Weights of a small transformer language model: rotary positions.
Each number is 500 + 50 x the weight over its row's rms, rounded and kept within 0 to 999. Layers, rows and columns count from 0. Numbers have three digits each. The size before them is the row's rms in percent of the matrix's.

# layer 3 MLP up, 512x256, rms 0.0679, rows 25-52, columns 192-223
104:517546567555575490513515489526446552484488520537555587534564430541484502484478460513574469460511
110:502602507529567509480479409518471476530525512449492538479524458446458467519472545493577488502531
107:434493456489483544469513420532521429479592467510484550485441504514454515519540562478490467451538
103:449531444487597492592413440531578424433573509470540493557446521531479483436421502485553497516496
109:494455466492468490541444547521540545532526521527538531535546499635484478409539531485439492510582
100:478414634591474529426563483530517463505546508480507573513500387486494520522464483586554557507440
105:435515403520447509550469506481540489525554458542485488545477535440512499529481527422385476549523
108:430527429511490502451422519530627507503552564565513451432464476544618539492525418463541528557497
103:470525496516430449575509595541520593466540504487532485518431478477505498541541415438611537529546
104:484566436490543467469511508513471409523475557474505508535470538624559500504500490454573511583485
089:526401501498588535567477464560488533498525439481504466394445484575542488446596413572472540523553
088:473459403446488544540449595585566636473498559600620533559511458443491494488509549454531420515502
096:413397567647509504588449498512477449466519557520549548433545483488437517629490462471493480501511
099:418440523526550477489539502536467527497435521573543468464552425435511591455508549552543516418480
104:462472460490518493467545560452490409463543521503500502435511445570444428481477500509403410462498
089:475431510466471510457548494437526551577598534481524518589416478509536484450425561456484461483465
097:484546520548530503536502548420578420484493589485446506498501564599498502467528527494496543455424
115:603501497420436449607490456524432503478566489553506513481543477518569418596488501478449471592467
085:490466476498504456512603457512538497470518578466462471534532418542542452484527386554620565451512
105:628610531485519509444521537499494550472415525547498545434479525571469560539529601545541459479576
102:588501472488452578454503510507465533430421481531470502478490504509516441571519395494597574471438
109:475509490491521536468508547584545527457539521450488502555469586404492566514447503517491379481572
101:523546554446527541530420557453450546553543472537511419523518587531408484481501424481562505519516
089:528540512436574481530580592521491550511363576524483557452405455551571472463416425572423468505544
112:519459529557580471470494509556558556546574490530484465444499379492564497460525512497482499503438
101:557452553537434426430486518463453487482407506421558538487574392495479537560524465491669498449470
103:424585574495476528468517429523510511569451579517504511467530519485457519391450520504499525517403
094:540416528474487482498491579491572467518506426560464469472556528544427549503534443622402392446474
# layer 3 MLP down (transposed), 512x256, rms 0.0643, rows 25-52, columns 192-223
105:518493473436505460547471542518532419506486449427461412498583487485558491455526505449487510549464
107:522502535468401464424512537479529497416563521577461416456525619545539504408521469531559519550517
108:555430416406502476490522456475520499558495549486470474577425559542536519438497540544559501515515
105:546512549557542497425465522543520508469501428528415590456496441497585554495543484477475402541452
111:513484436461451493525467493563513535560599571443453548463435518477554435593516425548476482520471
103:564460493529496480600474411574450507461548516518511597432527539417444507477517487518486491594519
108:554598483542505559411505547520393515460516480531375583498431433512500464468482586525512538464493
101:540420411463514470526493536497525519584626547558409535505464530463567519522476457518491558500497
107:436463535487475455572527477477449456573539409486536411548526518417487489535471434513442471521468
106:562536583425570494423489419481518587439451444480520535460482350454459489440517494519514460503502
081:514549564596460483542515482486545510520535495533470466595532447472494491517521576410435446461542
091:579512485574553544463527455475483435466554436478422515466474493484427599460559448514367489409533
099:559439505516567559488555462540428542455491512598380534547456450506398547412550467465420519569496
105:529505452505501455497537474540613422467544581510499487456498559499372472621367463508493437512473
104:474568497495510393517488544456491476491472459461613419461469503499510467512565467444500563422453
088:528552457520489454538499535490557450463419486568392548467522564444476495530485466436565509489479
097:585523569484516524440468460452524551413496546552467513518557436403445563452510496514543480439446
113:526495538464511432559392514439503536450589552501449468511446503555508511553552543553526498502653
090:435455540445472551404397488494445609575505504575478526510522544497485490412484511463405460499467
104:444425444486482498494582513419485501577412463497469523518515410541491504492517459486512545547443
098:507498417529526430454517503603441480431482494503513352483519586532500553527541455491463530534485
108:411561557448490552419471558509507501547551565552487533461546419476498534526503566495535414533468
104:539474498525543535513588463562582572449558506465510526500576435489469565511477496479473443423474
093:463456398561490500529484456445466448485624451460444473445554509434468495570560541448487565446474
102:420587584507480441503581410471570438525507434499569540483531488494524441518594483576529608473508
103:490493517538471551593459412473459505440472576376478517495431513460472426450500489471560471568502
106:510466439525486431445487483571529526459553510444587490392500467446521511469541565482440517405441
098:442608528428476514434553455503465566531545525504508473523483420427480473507458568470515506516473
# layer 3 MLP gate, 512x256, rms 0.0675, rows 26-52, columns 192-223
112:505542474566468447524459480523486446524624430416441532486464567422580490467546563453526502488542
103:527503561527512466452491463510543506479413472489462489476508493482596533370438510514536409478545
101:561520527527537523536563546467541480520471560528509553494535498525536494447543562404455516514582
103:490494470535476559558536478526468547517570521508530491544504519437531433562476461490499466412567
101:595445549473509439524464567437454408406438402404422506582528435408422506537533549535510463491507
100:433496498485501471551446518523502522503559480484561544565500596564479472580467493469489527509587
104:544454547513529489552464515463487516540521505516515492402592487490428452459458480553519478480474
107:572499488495508452480488462495468555502499494565509624432496498480527478459538456382490483506526
102:424484560469642453557556526501475520446462513525491489524505461492451546576489419422584522502566
094:532560525536462527516488562405455512439472459576488518608562383494443438492494510495574396547408
091:447423592526410453520452536592476494588479430550559457434488455591452542524483401543441571573389
096:501396535493464456514434529466478442506448501500432493576492450471567510465518574476542465424529
104:574388538537516496487504445534450444581506579508533498452432572520434465491483508505498444501476
105:509464532505447537497394450420590435467484461462510614495531459510483449494567521410540444458545
087:516518478535492464521501497502485574458479436480504511529389454497482464507504535541535503570448
100:563451567537485512547469448491472493568485444412556522571544485495552423550548498562517426399488
108:516514577499505424557534558474531510420422513454512518537555533439472519557525543469590507528495
086:484469482501492494460430538497540501454461495511451482394422422522528477561528516586497414487507
102:461621475493469579536501457445567497497465477499598399453536480520471514437453529545443544508575
104:519567494511568526514562549553587593405378442527454496485528546441485522567435425595566513521524
100:513478502438545544562459486523514489540480426442481490507455540468453517494528585451565512422483
097:472528544431592517593521412480508486532596550530398509416459540501513464539501470564556482575514
093:502504505654536515532528493548551505428445450569388464442447518462534482515413468440499546436453
105:620532595499529485495564445491443487434481555488512485546514584494499427485590464471440533487539
101:483605571475497437521456524489544514535498487422512518513568538493580486394519494528491560405496
102:518561484429528396527539496435594499497455520436517510551542563459442514471557585462593416481483
097:449558503507504435469559469557486587479477488495507582592503461488519495532469608586484474473457